config.yaml
num_hidden_layers: 8
hidden_size: 640
num_attention_heads: 10
num_key_value_heads: 10
head_dim: 64
intermediate_size: 2560
vocab_size: 16384
hidden_act: "gelu"
norm: "layernorm"
norm_place: "pre"
norm_eps: 1e-06
positions: "learned"
qk_norm: false
attn_scale: 0.125
bias: "none"
tie_word_embeddings: true
parallel_block: false
init: "uniform"
init_std_qkv: 0.0214
init_std_o: 0.0
init_std_up: 0.0214
init_std_down: 0.0
optimizer: "muon"
learning_rate: 0.00679
lr_mult_o: 1.12
beta1: 0.95
lr_head: 0.00405
warmup_steps: 200
schedule: "wsd"
decay_fraction: 0.666
decay_shape: "linear"
final_lr_fraction: 0.0
batch_tokens: 65536
max_seq_len: 1024
doc_mask: true
z_loss: 1e-05
train_tokens: 566400000
max_steps: 8643
dataset: "wikipedia_en"
Each number is 500 + 25 x the weight over its row's rms, rounded and kept within 0 to 999. Layers, rows and columns count from 0. Numbers have three digits each. The size before them is the row's rms in percent of the matrix's.

# layer 4 MLP down, 640x2560, rms 0.0488, rows 0-333, columns 1480-1519
098:487509466496486466500492507514484542469490488524548539480480494472524516506526497481499472491519473517483513465484479488
102:532441472502526473491498485530484516515499520521486515492485514534495484566457497522524481504460480468514513544483482512
104:466511490555504493491525484501503462510500477521537492540502501502504539488485467519484512493490526470499481533489496522
100:514494490495517503487497513498533517413519505502505470496551519524528462496462472502465469467475514537529485498519493514
101:514459531511490512495467514493484524502476526458543508502561544556535479508535488483486474539502532467547517511504553511
101:477504468500506510503493510503482501485444534534499518491577483533478495486503481563473496493484487499482546528459550477
100:461513521524520476501554478490517552498501465488494480470499538497487510504448515520468533543512505536477494463509475533
099:535502513535492522505498534507424517495563491509512490536495509490506532501506480496511483482481539517505462519527505455
100:495546495488529498491519478468483523505497472456474483486453508475507499541456487530483498522495467493463496491508500514
098:489528490495483505477474482517491555477505490505514499463488545455503502483516492530539477495479518511466493487521466489
100:446494490467500496524516507437542474512480462525506498466466489522511527506521514521524492490546487503510503540451463568
104:484488491473529525501476485502502524522472478507519523479511491491520475496493534470527503505508525474499515497419485534
098:478500516533527522482483506521496511513517515540482524475487486481476486527521493510487487536515518509482489503514482518
101:493448461520532534462518501537524519488535502512497489523538485499468505501515502512530496495497458507501484526478504468
100:496496481478512505520511477519490528524523472527462457485474531445510482498527526508543502486468467518517520471518508522
101:519506520488493486505527502464526500537507519488505480523497557493532488498518496477482506504458500511441473499519489490
100:478468478522511525481559469550517502477491492469515516456494503541474513548449479505519498509481444464510478466457511486
101:536490480528492517496475487546539580483499512517486466454473504495478505514511491507476520482513516518484477491494542549
100:502499512544481455470521491516516479461529520435517523463490495502505503483507529487501483506507545502514513515492488479
098:495480476522514502539511476551497517540473538519495490475485509556490513493493491491489487545477519494497520509498550500
098:518482468487500503501510473508516511487491503497439491499489539481500491463525491456466478518492498538508531497524464473
100:499460486505512493495506514487480460479498533461544465497494526515505491495497516536511521491525516493518464485480560504
103:506518500497516538496492501499521526498512456517510518538496543500510526509540491509522493494478496497543488495473503499
101:531499516454497540430506474509518477493516532475509503481530527516508493506477525515492467514447496560518553457489509483
101:485442535525484520493538475518519498502509478488490468407511468498476491470497502532425510495483510496523498497520536486
099:470482506511511564471519491449489529472457471537480496458499520496524474462496527529508532459488522505474468506475509500
105:498509506497519536497491431462505488484483517457485478497515480488480502482484530500498521492493502514510481518517492463
103:494468522452525513478528463510528511473524531498510525532490546492469511478478538475497480501483488502508507493512463513
100:491512500432466489505526484501497514484531514525506500489514500472520519515471486482508485444510496488481553554493507503
102:476521479482511531514489492486562467501488484476520497541501488518507488521509530487443476532490482527504500460497481516
101:534489525513500516482519497446528474492520539532482505544491454540512549529498479489486540505503511531508509512531537499
099:461515513500522490503480484511505494471463545472495465497497478477478486482510463492506516508458481546539488517514495484
100:505459481499509488496487490487504539504521455509541484505484512529494509523524506511510486487504505472496471501486535478
103:511548495497537523492490517490495484472509507480529481520487542513487468522474499524511460470503464536534522526483511461
101:490491525512476496531508496505525486484521467504505490511552461493502439471501503488512476487474483509458492515467491500
099:521494507449558532524471507531523522469472501486469517496530512476494438462501534522511517497505544532498502489508520480
104:525462486478506468510481514478502526452493428482501540455487505505514501508458522492492484527547541512475491536510483546
101:485496497506523463479498477504511509532466505499540480541496525506482497521470507450528521464524454515523498499490505532
099:501457519488526482503505482477492518490489558509470553487478483488513483494459509526488507514503496493514554467529474482
102:500514520462529470481504492459444519530496504539480517498523562526513504510485515557531505519478446523439514517477497516
098:500503504502528499484484468479501494516473457486505517520544515518475452494476517524505522511513503504486543492496511508
101:526470552517509511540489487534499487485449516524510555443477511515475486497476511448534448480494515512472440527497545462
097:486517476469508498497505523489502532535512480512498480529519538477536496495527521489559484473468505484481455513480545446
101:465484513465502493518511496467460507471498504514510496505461511519518491500496468526513537470516516499536442514530476522
099:494495438538480464481514479465522454482499538513487515506544510483507543515508517494511531487544459497493511531516491487
102:527513509521487422525490489515502525529438491487526462500487489499524478513493479544504495451512521460529504519496483507
095:464472521519493497474482509515526516503528479477487457560440542495533539466483520484496478485478527484492517494543496499
099:473529464489534466490465495478545509500489521490453508524484499526432521511499496478468499474515481516501555493466536568
102:477504491536467487473476473522520511507525502499512487528503505528536496540480487526526534512539490519506498533521529464
103:500491486469503492520481479528524495509480581519500524492493508492485488514498471476536563490492538502487538479525546530
102:501517502537492489465537510476490489486498515500503510514540515473473470501504501453506503494519545524482526517501534528
100:491535507500510504482513491506536482470477470498516534484503494486500516488522491552505530506504504518547475489489543465
100:517503531534492505496498490502473455530470475528472517512449510473467531505522510522520488513471551442448464509471496516
100:491515485501504521506497448523505483460488491500489471453459500504503474466514490471468507498524498477507489473472483486
098:510492487482493494524442489479499533496500500502472484501521484503482508518527520490465471514548463464542514467472474492
099:496491532483538508456512486508485523507506528521466521499500506518507521464478486473517538526475445456496480534484494470
101:473453505482487494460529458516535512525550499510499460478471472517507460490516459540511478464535487514483500526494509536
097:505529517520482481514509507491478517425518525554506498503500497526477484516496487517492524471490483495471467503512480479
098:507508482533511519495508490489503494439491469497493519510521511518471523519491496425540486519497462480439487451526520464
101:485462467482498522529476490500510508458514507507496510483492496488502502438518488525472484510490485458505521479476507471
099:503498526528521503485500507500478484523479511536462478557507531489465533513448497486490478428500523501453504509524486507
100:493522507512461495503487481535452499454499528481499504523519493500502485467500471451549456488467490442526501473503502508
102:458516518519491457455507516498514471500498487524517508466484490508491477505506503489515486497493492486454507515496440497
100:504501489521544494547471527507469489496522470486473487478499517490517518468504516497527505502543478507490520553466527461
102:527450491491494551489529555477528492528476526508496503472494470486459512493492493517497482513513440492519486528439465550
100:492482485518530523518542485502491461502517499499526522516517496475507519473470514459524499441489485527486476547510478469
099:488517500535513523453492517526502469558503506509468498486509503494542542476541498508495533530534469531524488505476476484
096:510526500440506542509515511476468486518489446517520526509499516410524492498503514490520472499484494471521455535498525501
102:481521470501479532509513509499465482485507517520536484477524501531508517500512527511537531487463529526497493513536504507
093:451491473507515519499548493502485484466536480535472497494531531538476487463489492470499516560477510510529503527496522532
103:482517521519531478499496521496493516506496481511493488480508468503504520502470497455507539495507488511469500485498502519
099:496486543482468497509534495459503518509518480502470545492504517518513444453504497497527447503509518475496514518502489525
098:497477494496503434492505517505515512527489485476509492523529501465475540527497523490475476501505502494517552455516488498
103:491508527540489471470519470500508483467480484496474508538489531489511512527489490475536480493526502516470535520483529540
103:503521526535498506494475512544519551517550506552508528514475536444509498479461525512532495505496491490464550483523512475
098:510540491485467485526506527462484516506519530462495538492479519488467530497482512446483549480519525509487508485518513513
099:530482503508527533475489489466527481470515503519470499441521485543497491521527433534501501498510497471489501481522516480
096:496522526476481476434519504500525512516514517509487453557527531485499482468510451496476516497503500506507473528502473473
099:515478532496513528552531540509504498503465481533516501496501524468489550500492447509495489494524533493543489519536503492
101:521494474497503488511508533539466469508521506502494478484473460471513515541560478504478458472490486482460476482508477514
100:517504490486475501458502507487527508500479505504529493555488496565518472525485500561506525482479505510522482518528516493
100:514467491510445519503483502508475478501497495515501507516496530486519464563497507469510534498528537509513482482466482506
098:505492496484483499476492517519484528490506510493476518473508491501472488517507542500494505443465498504496523475533495511
097:474512500502532532452473508493504452477524537540487456527530482498447486514463507508496490451474497497489486494500482518
100:511492489497509486481486482480475495484542532540492508493484521475499490506497472458460526488437472450483555490515515527
099:520511527530538493481465484517486507512485505504514506522519545479546494498512505482524533494512503509552476482489511511
097:467468469496458494512477493528513506496496517525519498504497514514494470476477540522485501486494469478490461512463487505
101:508484511474479473498500490519526508505511511492506509486479478465496506533513492490492521481498490479482572503526471476
098:508502457541517502470489508523534525491454503463487486522510534503472502494506501518458480507504504504495514517482508508
101:539532464474508469496476482480499518484487486523530489518503491467496512491526462478496480472473502506470473479504500495
096:520563515472531481492478486474514503530503470504498457495490506501527488500487509492531506521516461519529548445596498505
104:521521478495550484487508500507473500501491488519470450512506487512531517477543483499509493468458492520503491517514530450
100:490521519478484474487525491476469494495501486489480502508474495513522524464503489500479504510512501494456465528479479491
099:496524467488566480471489528538527545507484472493476496524513479528465461494510496477532494523516481512514482509532499446
097:482509528496510521496502497492484534535532521564489570520531495521457555505536498507518484502517492520477473524477489520
101:494498489505554505451525534521490469473479496502490491504496548452456491489482486518513479550522484492528454495516528510
102:535508488537501508507490532521446516497467471526496503517515476490496514535519489509520467545499459516497473519509492486
097:508496484501502516506525511519529552516509489500499520481518481509460520511545507516496523509480516501494496481503578518
101:464542531509515500506514504488483487493572507487511534529466508526486523455514467457467475504493501530513452514486492452
096:499527532477520529495472548482495512545537472488513504452545504455505475484494520462498501456485544537534517497537508521
100:498517472486474525541488504500518518500484515474535489473519479496519509505495473482481500531527512485515536523520515471
102:529464504503504552516480506476461485487508461480511482523492482498531472514518482482497491470522490473462471494515519541
098:497514505482497482518492498523490480486497488515533515494504519498525535475514492485555491542472495487512502504502526528
100:535528486516501492516510501490507556520548491457473519514512501558489489482545515494479479464567497518552439545481493498
100:516521544535487580477513546472515471494486540485513490501496474538500495511501493475508526453520510481494520463484528484
099:523506509495477517469544532521471508499446487514464573455507476473505512489515520477512501504522521507485500557472511479
099:520541536511497522501509488530522459506522484470471498483499502484513495519514470478503501494462513497529469453470497488
102:514470490502504484518490523490487490509514498494501488502499505484453472458504489489515514493496537487512496453507534466
099:469489535505496507506514498538493500529500530456525503508494514513510524516502505500522513485460476500501526470514480496
098:509501534485505494486554484496493541532481451471557502500500508463489475515496498452530516533492489499518543523501549484
101:521485498467464517513482517538518485494488520491473532490499474527526494460515471507494530503549512479468465503535511498
102:518522505476513483509521507468497476506492548498489496460538537488476498500531493506471506523512444500531467548504457512
100:505520512511478489519472510500497517525490465510462492504537494563493513484538480449524466481515476509510473524497526475
098:534483485480523488487491511450502495503468483497455496467506486536468555519506484474473471514521530527487538525517500480
098:494511522505504488480506523476532510517508518495549514473516480523496484509495517505504493510468457542509492520498467511
098:504471513458475529462487479496492519480515546492511492474453440483511525498527505500481508470482507506493503525502511491
099:489479487484489463480501493487500475530447480508482473513501478513462526490530513507483492492521515529499507526514492458
099:515488519496494518537522535505496538480522491477505489518539490495498510488472500483473516429494521493508478508489523515
101:456511493499491495525520543526499516437564492469548462474509487478536568518464524500493502522478498512507531486489499529
098:465504467482475512507516497494502479547490491486518494537523493474432509471536511511506451491506479504540536423487532461
103:488476503494478536485507478491479456492488524516488537498477478515474477531483528464467547516484481501483485559476518513
099:516481470535535494470483483543528470500467493524547515497499445498517505450501506495478480508483497543514472510511498526
102:469512508514497571501476442528512454512523433532522479460472481534509421487486487514486514504491493518499491492488502548
102:502523504492508484506532492478502504511531470537490517544467520459542468477524497529480489479477509483499544496479497486
099:488497539447497498518513537481492515546494490459492507536533503494517508477525469470490456508511507488481493500482467529
098:504512534528475484510488487487501477481504513504520492487502465544482525486473536479495528505521493482511470509505492537
101:521483553479483465474482507493498476484529446513508579539482478510519476499489517499505506517478544502479493540498515488
097:514478442473466457518461531489509492550455524487512508593511488469512479513525495491500508534492486483491513543516517533
099:526494492499537521501499487515517478525516509470480502536485511446500498490527516498494530506522507445512513473471504529
107:508500500511465510483547546477468518512518506472481510488495488487483490475471502489508517499541489527498519509493452594
098:568558486465524511519495484515537538440474500466495521496473470529450516507483511520498508510506521482494462470498469499
100:535497491509478520546468512499482527467498504508492516543469480498514498461505470560522487502513464489506484467463469483
102:513489552505484510499468499516421494535513485522454498505490459498508479508489512494481505485520507521521462503470489490
097:477532476444471489506490498493493534466486503524499510442523532451516486480535511538495508477500504481520472498478524530
099:508481530489482507571473540536551517521503472477567495487520502477507520482506520486468484470445484549471517517474496478
100:498478450499499523450481491448527512490510512479527468539474463491501459465561494501469493525453506494499490510490459484
099:496538507507469507489493544503500519558509516497512460470455499497500489521515456525505455481500509486485470538502491510
100:502509496466472508490478527498489570495496494468477512495481506488492473493497521491533535516474531463488492505487504507
104:532478517507518532494511523498515530453498514517502510452516548465513514510512497520502538488496491468535510486520473536
100:496520497494505500489506508469500491485515481524505464468465481498497499523494511510487519477462512512490515498537474438
100:460486514516516508500490513478523509545488534485507534497489508468512524492485503513519526527511450508482515445515446507
098:533495479477473502503537467477528485524498542500476530524474488501497507509513481480489526480497514471479519472502486478
097:519509522463545505524497510514474462466500503538487480527510499481451529503511473481505472539481509504481481438507553514
098:542506458480561482480513486521440489522468533486497518517504449531506442529503505499527493556490479475487502512522485480
097:537484450445499498468473487467509508480501530550472510490514489533509505504516487464528535473532475541538488516521463508
097:522520534453491486507510495530497570490464485507451525476500503448465518499508492465504526485521510491468526484483502484
103:528555505492464506474505518479490471514496506541509513507528491507493511470473468484473523494514530505521509483515477490
102:508507488509497498515503518485532471499494501518505473500480483506494499479488511506474506536495486539514465510484525502
102:516531485497487588541552519508534546499527492541493495518472518479533480482533525510502496477480522529527522519491458542
098:478485535545518518473501520487534504532463513494481451520468497478479504485496525523462516525530519507529509502508533539
100:474502504478459486476483516516499512472503501545524483473517484503515489520480467473486535481545518515481495456469481483
098:524460517522497481468514532509497463495503540531487498530502470515472493468515513514479535511513538506485494511513509506
099:490454495524473486478488511528508469485463468492517494520513529487515480544498484486524501500486482547471497507467475510
097:478490500519507533514502518506507493530533519503500488487494523522517476444481466506517502496512509463510506512538533512
100:516494498497541498495499492521529495495512505476531500487514465484524505515505515487464521484498493467485509453496490518
100:500513534482511495502488489505475493497535539511531499488504497526503507494537538504453524513510472492498520491492521472
101:516480456538484505486505472498504516507429514466470515502483468465516518523494538505517518555494491473486473514476486522
100:496525541477555472480482523520474470480514499501493534518482448463521454527498487517473509457486544522491469507460493523
102:495552475520540518472548486487522507508478486509515517527575532565506497516510512501493496506493506465523500552495509454
099:466503509548447500491455459485489519500505506481520468526492516573500502481482498542546540465517513509502479506508551494
099:471485522482497544538483484480479512477479502470485500494522505542505516526501491517481489466485506502498494473515462504
095:482484519485492492508477484496501483489495487486524491451495491462520482480525516463518502560506490507494534542487478449
103:500540510491484534490477525490468547531481521445500508482470539513494474484524534522480466478479472473514514487531477486
099:514490498513475493490491488452478436486506544464506520516448507485517488495483485498489499495487460477464495497459531510
098:509466489535502498518496440503463483527480454495464496494498482485477489525458468480506503471450511462517491465483532487
104:508478497495508510521481490488499519503521489489483485522501500509485487442506478515469510524518524501498526491503495499
099:485522502487497508523518469480511550508514495526479517497491491511508466516520509482515497525474483511487510489491479490
102:458527520531482546516491484494504480500524519523530520522495534486507475495525497511502493501501486460467550463514482481
101:516463526507476513559502472481508506520498484480524517507484516487525464466484488496482467483503478485497499493473496484
105:490529488552483523497490517482515557545508495531506502507509510606474526502531523511514554470492506501525529463534537447
095:513522474514489470494458482491533459485564516513462505491502488535491519483468475504443441488504519504507464527517463493
098:494525531514433493501490486534495536521482534548469528505473531563495538475539485465520506485481521497485491530523475477
099:471468470507494530475468493511519490498528485474473528479497475528487502477485550504449474543475509473483489499506481527
100:486493476496505483523506532484541561498478462504498440501457504472505515521496502504512495486491477474516489445515464471
098:503472475494537478473510535484473433475506515503522516465499497526484475501525502531492468520485472515513490470483454470
099:483524522523498507465515506521505495532605486437500485531501522538461458481480531458495511566444526524505521491507536540
103:503510491499488478499496472517502500495499515486491460516502493520510507477495510501477493502507513479521492530536473483
101:476507462496505466491490515436504491454476503483482521502525528489502493530495471484517510469498490551529500501519478490
098:483511525584520438470493503497448517504479505520472500467508504478525551441499491485511505537506503483479498512453517453
098:503516498488506520496511502491537483489500491466498493518514536501497536516480489542492511470465504534504502503530586469
098:500500473488501491542448512509500553510490456522501504479472522485505471454514546500503477533501506509516484474527503494
101:496484494470510504507490505510492520453500486477521473526513511485474509507525494476513505542456529501474440495473526474
100:494503493474509485515498489488512511506479506493485520511487505479480517490520453509517524470513502501470474442497493483
102:529485466553471469491466502509509490526492489512489527529493525525485504506499502539516487498501525520451478528486518477
098:468487502499556492538508498525533506513522474524498514534462511505529513507481483557492508492485505471541504493516539521
100:485466480552498475518469514493469509469471495504467514478498453574519505482486525518471502490499497482519463508505517543
100:467484502480462516475502503489471495502471537515493458485484536493531485519515512562500525480469506538519496451523494489
102:499481515506485526532484543488535495491505494499486461548562490471491491463508468558499494519483506493527526497492496494
099:499525527503498465471509507445515501486506447485479514475514501522457483470509513517512520463534525483510535493480478523
099:459522514527530504517464535509482480532468513452453498450519530499467528487510445521501502481476500454433539507500488485
102:479519538490491453494502484505497508497500483528487504511477485496485482499511506490556501485482490514487480533500473517
100:496510492484533509536527497464460497495520498500517480510462504489513551543498509468496482514536489513510477552543473511
100:503505486511500471512514505453521477578493482512483490490533481511530511512462511511504521497503482512549484530496517526
100:493529494476517508497473496531530502460471485528474515557540486491522468495503504531501522564500506515488521539496509487
097:496473482517497505497492498519524516515501477483518505486479516485472492491491548516541505477491452513480508501544452515
106:488497511477516470485492513514507522472476533476527533460494449560501476508516473484564482480523507487455482475513513500
100:493469523498526494526481485529485484474519518502490436517523497455485487546548535547468500504522488510495560526513502464
104:487511542540441502515526561471500494489511493492535469464444497497557513491492487550505521499495499508537478493450478494
096:490499501546551482519482478518511513528494482488492477491484454443527494499513469533459508518528522533474539463520469506
098:468485533525521517489479507502504495547480502503534495492509509478478516546472513511493525456474500479526499517504489508
101:503436517502558525487540485496479478525542487504495493498480518501506533508471496515494491518517492491473502503515485490
098:493534493505467525508510434500474489513476464488465523499517488477542494547466479509514519479512509479510475448515493471
103:480516499478483493481480510485490511519486526519512517464488493556461498493496496467477504455469497517465559451495523521
101:504490511495471489524500487504515455538493519507468491465492492511518517480498520475530485525508469503492490529545493527
100:530485511536505499517492471504482518514507491501495535498513495519461509496492512494477510512515507526481529541488454480
103:506503537542479491470532514505535507545523538521498512481496523469501463508520524490507459504506542523540503483510479453
101:498500485508488503544490514509507519470504494473515497531512473495499507480459513491481489555541489531485504536520494480
102:477542515502478545508527521416513490496470482466529477494448500531503558507522519515487455510442494509504529461462506517
098:499446507471500497507518522490484482490504480523518429509534491469486490504513547506538464534511499508522481470497483485
096:493445523500513444515572470503477521508525482501503495461455506541455460535486536432505519520492496467446481542532518532
100:491488525506524480498522527508498496444466572482511499510495499527512532516470484482516509523477529520508512489474497518
102:469486487500511469543487485497500480488476577535493495540497485452474473469484505507498496506436512543510504524551439462
102:527486445505483473507498502514501513521486479509505497531463477495517492537499516516525517500478494503454508531482494515
100:440485505528486479502482474501436510504520514495522491511533475511492500486519505486469465515516486506486508505479554470
099:518475460485520489514521568493553509499507479541516500481487524482487529522501478467528496439504488507505500510526517488
098:474490493521477529508503482512515533493484472514530503480482498450505525501513521480493475518512466505486510533472463510
099:505509475549478482538509497482498528539515484488467502490530505491536513463444513462457481530538486495505488457553485501
101:511510490497502513505455528472523531512484532464507496506498507504478526511467455512488488485487531502530541505486471504
100:480522500503488506498479475522511497482503505490501509443468559512511524500548493526496507533521502523524487511483505456
102:504537521450470527477485531467490462525468467532501486513485491484473507506489498480510502462542507450505561481461548476
097:509511486487483494493496477533513515518533528493493486497463455517460517501565501498499480442488508512507522469477490485
102:506496501475491468489484514506505574535535524474510536504515500500493507507449487494515538526529531490499502497535499478
093:481502527509477505523524480529520460506498487486513519515490549491527493509497481533482493537481479478517514498472504500
101:479485521511537483505461512463492520476505513468465525501538545480507487494497510479508479461525557528492528466475503534
098:497475529519477532482542479520537520484502507479497505475454513484493498516463493556506544479441474513504535501494513514
101:506513510494490470542497446538517449495492513527496487471511455488514473498521502543490513468458475478513525472492514487
099:506476475517485546488514519466518525505517515522507510503518488498484536453470517534503519490449476502487495518466502522
103:513518449531508529478535487530488446487521539563471513497522447475434525462521503511480528512461550499511499495483487498
106:510504533465502520490485529516480509530477488477493505491487474485499450531477504483505501570484518487464478481523515510
099:510505482468520537473477499498457478517498523491460529509491498505511526530467511489499544519480482500516511467501494543
102:515456515520534456477499496479481488487531491491475489538523502524481555481506488462495516528492516489522466457495495474
098:487503453495514432485511507518485464512536481508538522472523459501511465505439486516483521501548494535512525490492524492
099:503474548466535496485507536530522503491516470466454501524485498481503509496482494519489489462489517503488478491511494526
101:504547485427510472436485506473534523519517454485490510492457495528449474482505517479516476498510455515459547504556505490
101:532508511504525422485544501468512491520517483505527518483482521512534536505458542502479520486493491522520489472533500517
097:506464493462513477521477487541544488492429495502486482496524507501531468466469534492471524540527493467453484536461479474
099:487521456515479508520503546512514521518479487477531491517504561513481511549496475477497542478503508483502492452455509488
102:526508497518503473477533455506490454520487500550464477520446487495470478478484539478485499491502505469550502484508491551
103:499462501498503500457498484504459507501509526506485512522461509502516484529498513507524474515516504509502491512462460462
099:492496476519478519512503488528514539452487517483534536482516488466482475487516518470482517528534489505488508497516469453
098:497487490506471525499474556508532489491536497503528497465514464483474539498518492515460467508476477485468493515493462476
100:515467531514502497463520526482497454471518465518525536526519470513488526491485488449472490528521469515497491526511464468
098:425544508518505538548510532522488523498518507519512482549507483509482542534528495476485467520509528534482523514460552499
102:473519522463499484499469503480491491489538471558486488537546544534488528486468498474482458517505465534512498508520498501
098:478481490469521474502516505496537505461473497515462485489483492474495511510507508489506510523498519489477500509511487508
097:487492472465523514511476499524459522515520474511563472539544475540550509520478459474484477478536482552508454510504507494
104:544533523457498486492498499498509527498557496500487487495503497568501486482461492518492444527506444505499480515511489526
101:490504529492525467493507499503476466534511500523461519481514518507538493554530481506483474481460477478515499497509489464
100:505516460498536523501512492519504522484492518457488487479533439480511511521518514494473525465508492500522538480498534508
102:527479467489503490495503553500476484513502503471502488488501501498509528530469476489496508537463497513507511509490504477
097:496485518494509542505525474506479505494537513452509541540474499467538506509502478520526504517492503482513529495480493452
098:511512515507512523521503512451478477513560491533497458474488481469537502471474487510510487480501512484527500461492420515
097:531474513510512538500498485486508479487478504510509504480480506521486487496474490528530509493500489525470476477542490478
098:496474469498508532467471453478545488503484474497488501539476510471509517457483530498518486499482467503510504502496522535
099:502482535459527520517506485470507465487520478522479510488520515505485512477495547504506475467495488521548496483474502504
101:477507519514495492510504560487508523514537458515519506516536515516506508484510480530480500532497508480556517503530512467
099:526508485502498491506526498508498520533522542491503530540488504493502486479500481485533488478482502514536474512472464466
101:502508468511471575512483552510448461480442497480530468485473497485489515493529475479479524510488515526528510461514533527
099:524486550526507452477495534490519497467504499494462475462506476531530491469481516578484506520510493563492498488539471516
101:504512479511499497510458494467500485549531510524503477524482499508498532511483499509500492507473526502575505471484530501
101:475529534518473499453486471512537477481485518475516531477522469516506519495460490506497501519490530545493553505501481519
101:516484502501521444490515502508494472504507518500479507473519531470510506472503477467490467532546487467534470458492503518
102:464542503462474518516517513481480504451500544486517478500465528498486504492526486496544519497485511502486515514504520504
097:490521512492485500515495511542496473426498484530511545503497483499560457479447498491521528502493548467473495465433478495
100:497529517512482496491510532485529510482532484485502525511533478451506512525514511500475500504539494486521492536500461516
095:524479520529498560489494517503503479464487537454506513551489495492515507502531525490546495460533534492455519496523534493
097:446511538449492504498452535503525472504497501499534499529520505512497512505472496520493487459515524513513500501506512465
097:517477522523467522513492535530507452527493492512505473501507508526459513502530527508540487467459509489492474503447480480
102:489469496526446472525543532495461531514491511484493499495508497477538485477493497516542509456460475488545496482476514499
101:512480490508538496480520500500467476470492484514539574562462483536462465494518518499520533485494489541494487531493476447
100:512518492501497529486487522472518473485503493459486531515493506497496521542494456492531526513495497499512477498509495453
099:516515460468464518521492505470487506512522513497505495513522469518509503495513489541538469502527483480529505495522460461
099:504476494493493483529498530525476493496480513502504474496536490467554503494512489502495521484456515508490508481509497512
098:535505509493530507506456489503503457489468484529511519558485503518550447488478497515461471488515456526524477506494549468
100:493523500491483535531466481487499528542517485519520479494510473495524520469494530480502493502502533482463483520510498519
104:496536513540489482503513526496449517534485495492499479480565479504479475470488514501524487500512505511475492483479505500
099:523500495474530462515485463465506486534504447483461497503520478462483499526488494488510523483534489498482507478499503508
100:515488486512468479515502483471498521519452456493474498523444490549522503546469512472521523491519508517476478517508489503
100:534552492504479546530443497524536482456503519522510496496502448487472511539539516519497498510510511528478490506522493455
100:539443511518517477507491510479511517528464480501469470476467455510491463504472511469492516487491512523523518530529509506
098:498489465482483490522495490485498483490525499524527509473505495501466505494520524496527455510486540528537511527464517503
100:501520514502526509488504534488520485504473437463548458536528477486473527481509490448504483488518472493539488491526473490
099:524478499538501535467491535518533500513500512520500523503494496523492501483463499464528525508516458481451540494476496474
101:472501500503477497497529486471521477509531543501439506578534506513471488496514500474507504536508487509525505481503464515
101:502500539430511527452461518508481444482561486499490496512480497527480443503538509489534490513503495498526522520460510524
099:507479447531520524535500484525519474496508492483493521504455513473494492509523504510471517495469511483524526551478494450
102:479495524526539515497474516518493460533487513452479488501530513547481508542489519519480490514528516462499506513498497511
097:514490499513501502480525517522497514497564514492495491414485528451540494463473455473496477490495501486482481498459525558
099:512537528531502496482490509489478518452510540468469523566517500473465530532518553473546485611486519478507538478462502505
101:491477509493506458496518483498467509543461522496524492519504498538504523516566545511514527513507500494477512549523458508
100:478516485506475522489465544502516500507495503532498540503503556518532489485523482514535518505518515482510507519478545519
102:488487459466473527519494537500521467526508524505506483508526506542498458495496476507484500532537478502485493528522507449
099:441501525490490530481491508503476489484492500501525478501490526548476526517518511514494515525479532511483541551551518488
100:471489465506495490503500513526512510499532446520503525501490503495500512473483492470490492526482489480507517532486532514
103:476470512459495453469515506522512512466499470489462484543508505512474496503490506536480504498497520462468548502497560493
098:478485468486477489517566509509501536540501496488518488506487494471481509542521529486505501513545493486464509522527437484
098:511476520482494509493528461478466520529481451455556488528459548452500484536541488522511510501490506479511480454486520480
100:480503516451475519518486478491507514492522524489523536496488499475474490493487509498506507510473490476489473506520472505
158:446496520503528504510486511495530431518510493499498501489539505529509521490506505513489501484508471475487499498455491567
096:485541506523524473474503477457468478453482464472461455479479467481492499497486534502486479439487486539535497495536517465
099:499510495499524487476517537501507413491493542467508454502476518519516484490472519502513527472489488497509515477532488518
096:492460500510498512515480489508534518516512529492491495499451523488480507477470472503496480466459464493476450542507459504
097:545518488472528521485490485498504486489538502484473508524491513513541449499551525517509470492416476513555509484524478535
101:488495494511464516513502464498500542501519486519497481461504496479468523491514439475520517480558486507485497493460485504
097:534498537469497543510538511519465526501473503504480500502569470421504490517492524493516518500468499504485467478487508526
102:533518486518516498506526532542499537467547468495526516491470531466499510479496483529523482498525519520505535462519492459
097:550486486523463515540502481480517507547532494509473475507496521478479504492537516498489478488460526465511514492474498500
097:480434497498506513520536519494459525518519520502460462555527460543487524525559493473520510537467515464472475502503542549
102:509523493460490514520524480524498456486530479497542457512513515464554486476495487442517540484521470483478497516490465472
098:480488502507499477483508516503499504496509462498516531450487530509507525475512490529461519511548527463486503503528480492
097:496540477432512512491493502529462463507501504546499502503486470517530519493522475506503524503498474495503520471504527511
100:448486490524500514489506535480516505564493549512495478511484468488453496495518519538515524508507522523470504499504496520
099:501506527472454466486503456493505511495501511523528520507489513511483467530494482508513497483511517513524481489514481515
102:501450485501495503515505474489453498520502494470499495520507501462508499529554491473518481507492492458500475493517487490
102:496481510509491522528503490451514540502493506502515488510469515513495546534489470487522469475499511495462480482529446470
099:500490460468507479498481524498485486492516490525502499486518515482509495522500501481487471571503467492491511471536491471
101:493474486473470486503491537530528482460494548543510505486512548497470512468497526484462500542473501535495475503483505473
100:515504524530531481517479428485492506514530543461474471488493487505504509488482487510500537437489535525507509497526528497
100:529493515503493519479526528494500477481474512519457506481481478462505475486500544519482517446526470527490503504503537528
102:500528472532493459568515488532493533488485557492515533447535460482543488486503512512528482528529492495488485500466566504
100:486497523495540524511504496479496489506535525475524536516537490512518514454490495512512488497489510518494515513487520507
097:518542487493497528509500520490491463515483497496517548519481479505501536507488505487469488530453530508475482509440513554
099:493505474501494482517509515487457489551508501513476469500520509538500524502488497520508486522487458465528468500470511500
100:504482482506519504464487496518485489456499501487485504524492494488485502496505491524529486492466527477476506475493481488
097:548499453467532455511530455537479487532510468493530493496462490478511462485524509502480486483493522519491507447497457536
101:482449510509496491511504473472533520502497540517486503476525512502491492520483486532499466466528503508512498461509493516
098:475510541492457478483466511517496516475516475510483533517508497540483528479464473461484500452540498486529535509506476506
100:487529467499508474437509491485511487506497526467496474489471505538536520522484491469496485530491496532474509508512471511
100:464475512466478459525525509465507485469465485506524520504477495493509498495502502473518475507514488537520471454520487490
098:491500469485482501480518495494504517487523456512482525484484465504507504542486480481500479494513514467515523461532519509
097:494458539510546461493511483520453506468498473498503465477529491484539480503494501498494515454514501500524501482528502508
099:469526504492546485514493490488494479498536501484511495523481534512534505505493538491508488504508512520523518499540459487
099:496503487493522498461449513477460517486514511503533522474507470479491500497505498565471492450496513520470468530497530466
097:542512507478509498513490531509484532489521506511485480472479489489509502504503532510551493493536545554516503502493516503